Weights of a small GPT-style language model, trained from scratch on English Wikipedia: a smear gate, 5305 steps.
Each number is 128 + 32 x the weight over the matrix's rms, rounded and kept within 0 to 255. Layers, rows and columns count from 0. Numbers have three digits each.

# q: layer 6 attention query, 640x640, rms 0.014, rows 520-575, columns 240-279
# k: layer 6 attention key, 640x640, rms 0.0141, rows 520-575, columns 240-279
# v: layer 6 attention value, 640x640, rms 0.0129, rows 512-525, columns 240-279
# o: layer 6 attention output (transposed), 640x640, rms 0.0127, rows 512-525, columns 240-279
q520:137124160092187154133164148140164135115100092116142069114098167091181115118097131143086125100118085112150130146098199124
k520:158193154105174118220163118115147109170080188123109109156144120110064145220119136149088112186107146139125143159085119091
q521:148156079107149130153135117056165153157099122165147202179137153156101086098131162168156097099106140169096152165151080168
k521:134186153199101144156144067134146129117132118103136161163126129079178110104146126142101125155101193103097125128150157140
q522:128157115145126104148127186079137064171187081082110138169102133133183146100077161135133134118107125162121127116136177090
k522:129144069121111144119066130179113176142143123155102158134146122135117084111141095171176100148117069208149107092108143206
q523:110131103123160176102114118137138141091143181110148153113135129117106069118157174162184149121205094137158110118075153128
k523:103106165139156138126103188100131076166144145102124143148114173151174139114097131208094088122130174093142144096068118129
q524:142081136221103113104190168136162056116192122124185129098115131090109129161097123151100095179117236148158115098082104084
k524:095159058137110138083221139125095119157078128091109114123049171125112106123181124153132130194111211160161099076154141112
q525:146115082084149095158179138159122105095111103091140090142117120140150099148161109076108135131145062166143097143093128135
k525:108129083174179119116137159078102106138156120118149103085115145110108153120098130137069120160145127132136116094123199122
q526:093086170094098213154120145142192201156094130085111089096156102143084152160147113091174133091168163113101192163112148111
k526:071136215134173092142130076175137150106117177191090128160115073064207130115138091149092111145116169086137163112114101134
q527:109097133129076117137117138115101131126135103112089127126127172160157081132078161102139147135131210173075109079094159110
k527:169130140107120114176158103173113166145132112098131187141181128100154089128172135100146096170114115085107107085159158173
q528:144136152192130141138105100102166154066188106143123178169144131223064133088125081109082110098078117127114126111142100117
k528:151133104118134149115154146149099170114097124089112153181137100114114118085096133085155141132124086162160198094129148187
q529:193128154127120161102142172140135116117188133108178094146150204108173149096113146106103134126114152120068075076119136058
k529:050139075089120138146205121112141142084138132068118153109100141112085059059161115141139128141122162131112127114091126150
q530:083101120117123142102091106033178130115127145155110155109141163192131102093110086124183082146107130083193128162089162102
k530:106121149185140125099152131121101130082127133101098134143177089123154090130141136088122193188143134222114149127098133145
q531:157101118174091152107090178116135088107167112038118082148152145104155162105143198103109196083186136104085185144079123150
k531:138101104119108094150202179113092093155109131171084158149132147118121089117124138116078115106192161116079118140181154179
q532:083152128164107125118079154156118130115091104146108181127127199065140047129122133072114122126113125158125115121105144148
k532:089111136152075198170119089090141077096103129096200110108175122112091066125156108162162100109111134094104124136108149105
q533:082047121122139180199152079114128151102162113164064166115089158090142131076129063130106072118160129104179126149147115154
k533:097132171105107135102136165132149187107111079112132123205129077159159102167142160098126141075125117100146163153107088099
q534:099110112123140172045125178146160117155135130073099168166193128141097117093112125188112134116093115190133145118057158119
k534:183130102069106092159146174132129119132105163128063142142171204111155145111108194095090094126100145111108078134123152183
q535:106101159128122100072155164127099093065166118105105095158114098107136128112059100115116154116194123115081082118128090072
k535:140103133077167105183154141117158139125186160144155109087075141123116120160131095088085131129146125073120111190140152153
q536:131107159092112164091115150134132126119130147122096084166166187165128123124083167116153165122114140134135146128178077081
k536:148151095049136171172097146095119123105138203123175108092105148144115089126110081083162081119133115139114159124148163110
q537:152162122135128122152180099098093142146126131130141146078117160120151123125140083178190127092176141100078169133136183122
k537:159096171125085175081061111120120126117113126109135118196072120143081069186145140097176134081158153162085176101126078085
q538:123114053148152136198149112132111092141067136162137128163153115081145155124095067119136047164138108101132174164163111181
k538:144159122120109155121077103161173114072083221156136123176135117144167099186101128124176165096188127130155135112106104163
q539:148159134127175159097110142074156099106142117162170081085094098158115113109062225165134133094098070121148104103128138116
k539:063128101086163145065150180111088137168152137147141123174115107080205161169122102135140157131084086132143145104129161135
q540:145141097156109163129130125095143144125123080147152125152145182087110115123068115120156113109165071133077117155156095128
k540:153109134172145123167093137122116119177179144181090162094148133055129116144131114122087103159099160121151116139086213102
q541:118135051116120106119113113097102155110091119151153171143168113126131114131152094162115092184148165122146179102148135149
k541:125114133156135186046124122092084142154115160143147125127111138094165125135101169153082140143192094122094166127158146114
q542:147133152127138117112095179098116107165142146075092093193140163150137134187102140127129178091177122162170155162122110127
k542:123141066117134066160171113086124153126122068076104163090125153099147159150069119145103114126136082131103168107113166159
q543:154128074092119128179154120143122165150141168125112114069156100042084119157103105122123123106137213161132079078125112144
k543:111120175176082088089158110138136183188102173103136120150132088084097098152145103104161161171097150176143146205151122096
q544:192126127192132109072097161138155139106190147123153102133134135106143104111060095120128159059198128149061131152103065119
k544:108147195151122115159131129147170106177110111116143114159121134088114107081073148153146087145105160172101161149095120155
q545:125123137191098163147141136107119150162102128184151121184094098107153093164140113121124095127103122105081157194119119116
k545:134148175187111202117120099111150126100142153103128133147198122190108140173145127140154171121093170123164151138098078021
q546:157157198125169126062095125167130065136095059087184108139144127156191126108121143159130151146065135103138124093167104060
k546:148000151091167116157138129140118058180182143138121108131151138120138130167099173110097123107132150074117120110117206184
q547:085107156154076094131114122152160115129098125186145114107103123050128076121188091131114112127144108101109149091093097144
k547:124117144091114126128044099144121148147128140166216120066134132125117066123144166143235135144102120149147140171147121148
q548:125089086139136129120082127096088156122201156157107095142139150081116115119192119099178193109131164121079155138129114136
k548:102160126141124157122167109158135179112191129117131149097100156153161118157162112115163200084107110094159105140186127131
q549:132169169096165150108050152136163124096134117087136109195141082149092118138131149105141190108106178133116130125170178093
k549:133080137111162106169171149121142137106139157119120148106103174052151178141147099173074116101132121155150121117148143164
q550:116121119076114110085114089192120105096148142136064128091107100105122114113112099114127061052111114130069160117140099162
k550:117160160185111141084158079093089153126096159136123158129101039122074093127105132141125126125121163114104112163110134148
q551:104109098121134120151140075172055117086152088139140148085156162138133141166140124114126080102148101086112130096090180145
k551:137147182170158179085158145098096147153097167083099142154167111158095137126147129129165137136172131108133167131150152118
q552:115080132142159086101056107152075069078154117106109104126118166095088118086160082138149166095152187139133107173165087123
k552:137145138186107140093141019104070133157118115160159154142167088089113031180177099085136184100089161131136120183151098145
q553:128134158088143177131092119129114083103164097169089142158165113139079102151070109109166097125124077107146126136138095104
k553:143156108126098177083088108116198158182165130151158182163127085111134088160071114065125127078071131145158185118128150108
q554:066049077140112146155168156171135147118141116143116106096107134047066123154112071133150090146201199111087149108140147091
k554:068123154100121163097082135148156101140124152169181053169100088112144142116150106171155123117135136149141121146124133119
q555:174060122106130146183132119075067152066089123147058170092144094088103137098079149159110145128141087177157177127125199166
k555:067178148189177143079146097127154131101053132139130094080144100129111094132086143073171177107110103187134151103103110086
q556:103167133186106140115168102106119140163053153118169123109170091159159116112148154067130135085132126151124064109143128102
k556:128101119154136108041129088121167116132139159135122111102146131151180100115124069164127103161104140108082145123105106115
q557:112139143207098176108090142115080096106152121131146173161154110082123107204132130174113143129179167128124110131113115130
k557:099126111148085116136088131135168148181095104093133147090161133120120100201144076108108093201079123154177110159102123056
q558:120077108099117077103139151148093040089164141172171118122117122075112141206109134121141208131119125158167133171184127132
k558:134073142137116078141099148074076109145209101128131103117124112125110187131163119139070034171083129142172130173130166116
q559:127126115086085100137158099094139091042132146199142124099129141130120180087161099069116073101180102080132136082084182103
k559:149100156120146140132099119127142143109123137117097133055109124118093099075093103085110060137165124154156066169119135136
q560:081120120125093169142153109138095131140184118128167118195198088117143155116121097113146167141164124124127156095121123112
k560:131154101142105091205139121174107134108132125105126153207123091098131126099120160119145145174206165130142089107140100172
q561:121160153169115180080091147168088102139093102118142108099165109111143124181156147152096115116071165145156110132107084143
k561:101145146108102098161122137130158157176058147152118135127112118150075128136212191161139145103081142130094174087094105084
q562:143076138137141152101178180098210125162093165136147126118136137199096154127125182133123137081111183109106187158125148115
k562:148188105139156078124144123107099095098136109092115100156142135116145125085109099103126077049138141163157085144111114139
q563:079156117140155106190111183172047086125145089142100168138136142101109104082076104157133132139149158164114157081091176088
k563:082135139171131139103170128157172107144111145141112085135134105151064101180134148130114128182194169120160077095107140151
q564:096150113142064179074164116148126133134117109166052153145162174125157154132077134146082112147089158101095104062133153170
k564:132198135159087109104140135154141109189067090150152143080175137105087171130134128084123086118115134106094060141131125161
q565:136130127133120146129135118072143071140084080098083089116149142134072103105148150106105123092131132138152124135159119143
k565:107088113072132093052106068149105078141090132086133127134110137110123157126132148160138113106136089108135134143178136129
q566:107148132091118105238172124147079124067094129134140163138098126155113127114116094156143145158152133127060119114111155104
k566:148122085156070161115125164111115185155131160127137115142143104148150100161144158132207202121092138151120134088101142094
q567:157169125178075114152151116115126102177096106052082136121135125188104112149124115127113206131071173152091174129097135120
k567:147146085054134080100125178126136126144095165046106111144086185161140138138136121106109125118085141119175118088094131168
q568:166119116172189182056166099111139168094103150137167093151135083159137091145109139118146168084097155096106119135115105110
k568:123136096120193173159143187131135149149146106158156077130144195122107139126134120158183156156157054103113121106075089136
q569:171063132112150095122110163145144127120132166106106102143151133175111137135097138106173124092068116092157104150118160106
k569:140121168128121123091116110171116100142128140083059105181212148144116180121103170144195130105103133107118131108098157137
q570:134072187088093126062129112148126096170151117062169144073153134183167074135193135140139144101106143185096152119128105143
k570:078107104176042164110120155093110123198157136127158114183103131082153162157111152141165133167109101093198149119085093089
q571:128138100161119103115053159105128132133134169154100119097135176114116084087129144100099144206136101116151142146156141149
k571:136099134158129169132097110098145146165147123160115175186099076110149128123184150160105149106098118153112170177142084141
q572:086128095099172131116199136124146157136139139086152106122127105116208130139114155129088149119160149095083117124084161148
k572:144141129103186104092121076163188118140162137168098077131024102194109160130016136122142184126133097100120141111099101117
q573:123135143165169196150073075067128133172066157148128132153141121171094171114088178067126168153146126117120136117141144110
k573:160114097137136132153078147151145114107144102110097126128165138061117185081060104154143152134189075172082084049094172108
q574:109120192137152182146121130105130107167144137145116136039105095123091186132148111046187107158125128068138063154131102156
k574:134105103095139134112125147138137156113109169128095122068191128150131095090135098146126181164151140191100100111144077142
q575:116111124014118080143148076125191118135079132181154127144110163160153108080123103140128131085141065127198107127124071106
k575:153156107122161146111114129154100093089133130141149108117107140117151136113092133110148125118142125096140100091189135144
v512:102077070174132157136137162126168181117160118121159122157073153185133114128147136141149138114121178130144133165093108133
o512:170122085107110142115166178115093065105084137116180160083196163137123134054097125145144075147136196111103170123084148164
v513:173160091124121085133068152139063132124202173176126176094131124159092108111110147141103176115094161239158146106143123158
o513:166137149142186130176075157138169079140106155102192114157149103125162157102102119129133111136085157111149126174111139135
v514:141126158117157113147115208134135086135105089066115147141095133116056089133178157137067142121125115127088129137116082145
o514:120173150117130161112132128184110154059126171097128082146185075121171111128110164121113163092089148107164141131096074154
v515:106166089111145130136119090125118124190139089121144170118160142164132069135174151173106178106109128079116165133092145097
o515:174146143113126163131151121091130108097126072113105129149206095102088097144108123070136111157074182155158143135151116155
v516:120175035119156125108141168075089141169127133188185137098046115157158068095115134086121117089144136136121098145159136142
o516:134197149168087163097173118123121107158140131137110117086115181142107101120173144108131093104155118092125139123109179072
v517:147099187111200097132083129090148147107146107158102126128097141114178204172168130138084074104127137177177180186190107075
o517:080160127181096109114162113138090108144143092098115133146114102067144115120138120149103108083128085121151144076143066086
v518:111163087197050109117171092130133118128096149117177173124123102139189107089120071076088097129053115124113137158160109110
o518:155135159140111166068132129191118128226149138123136088133141119109108122162169122072122124103145104205132196123115160083
v519:119079130131135138129083125121128174172115077209108138069130128140098119145103083135129101121127139162137108121146130179
o519:132145080115151158133121076132068144136180118094113111147102134129101102125169075181124170113106137217118091121123134166
v520:110177113122117125146119095139117140118106085110140190122132100106123185177165165137108108079097095122159111161158177166
o520:091100124117157122153121088143126193142140159145113144145127135100113111157133114153175172194148142139138085118173106126
v521:131101101140143185051154102046163157160165148177150078128139126171123149105200114125152119162097175136176074170084119141
o521:108110109151087085199152076109104106140129127096174135093099116129083065046088092150086126132154078105088187157191064159
v522:172193175094105123138162062179125131135140124095151122124155118145128147155102125147172116077180102156149057158117130119
o522:080101045156166157136095118123150104160116093155165125092106110151142085126139105047129150082123129158138130117077149167
v523:126143053133125098218177096086169106128118114090181089184072153157121088078147088132107120114150142041105118147149087179
o523:182121105130142157114139178089089114095101129145181119080149163099162138097131155135157120191127132063163041165143185133
v524:123150116122136153190096137136104095132134155146183142146169102120089116111102157076135146172129162108095092121175138104
o524:097137188136154051103134077169097079172111090201133139146157120112143088150213086124082187082098055136099162115163137141
v525:170137138095086078150142183124098153122120148115128096098101185132106113163139069160188172099076100155160061160187161238
o525:176116130170144187124104107188117096101045137207162104133139122140158102086135157060098148134082137147150113077151105128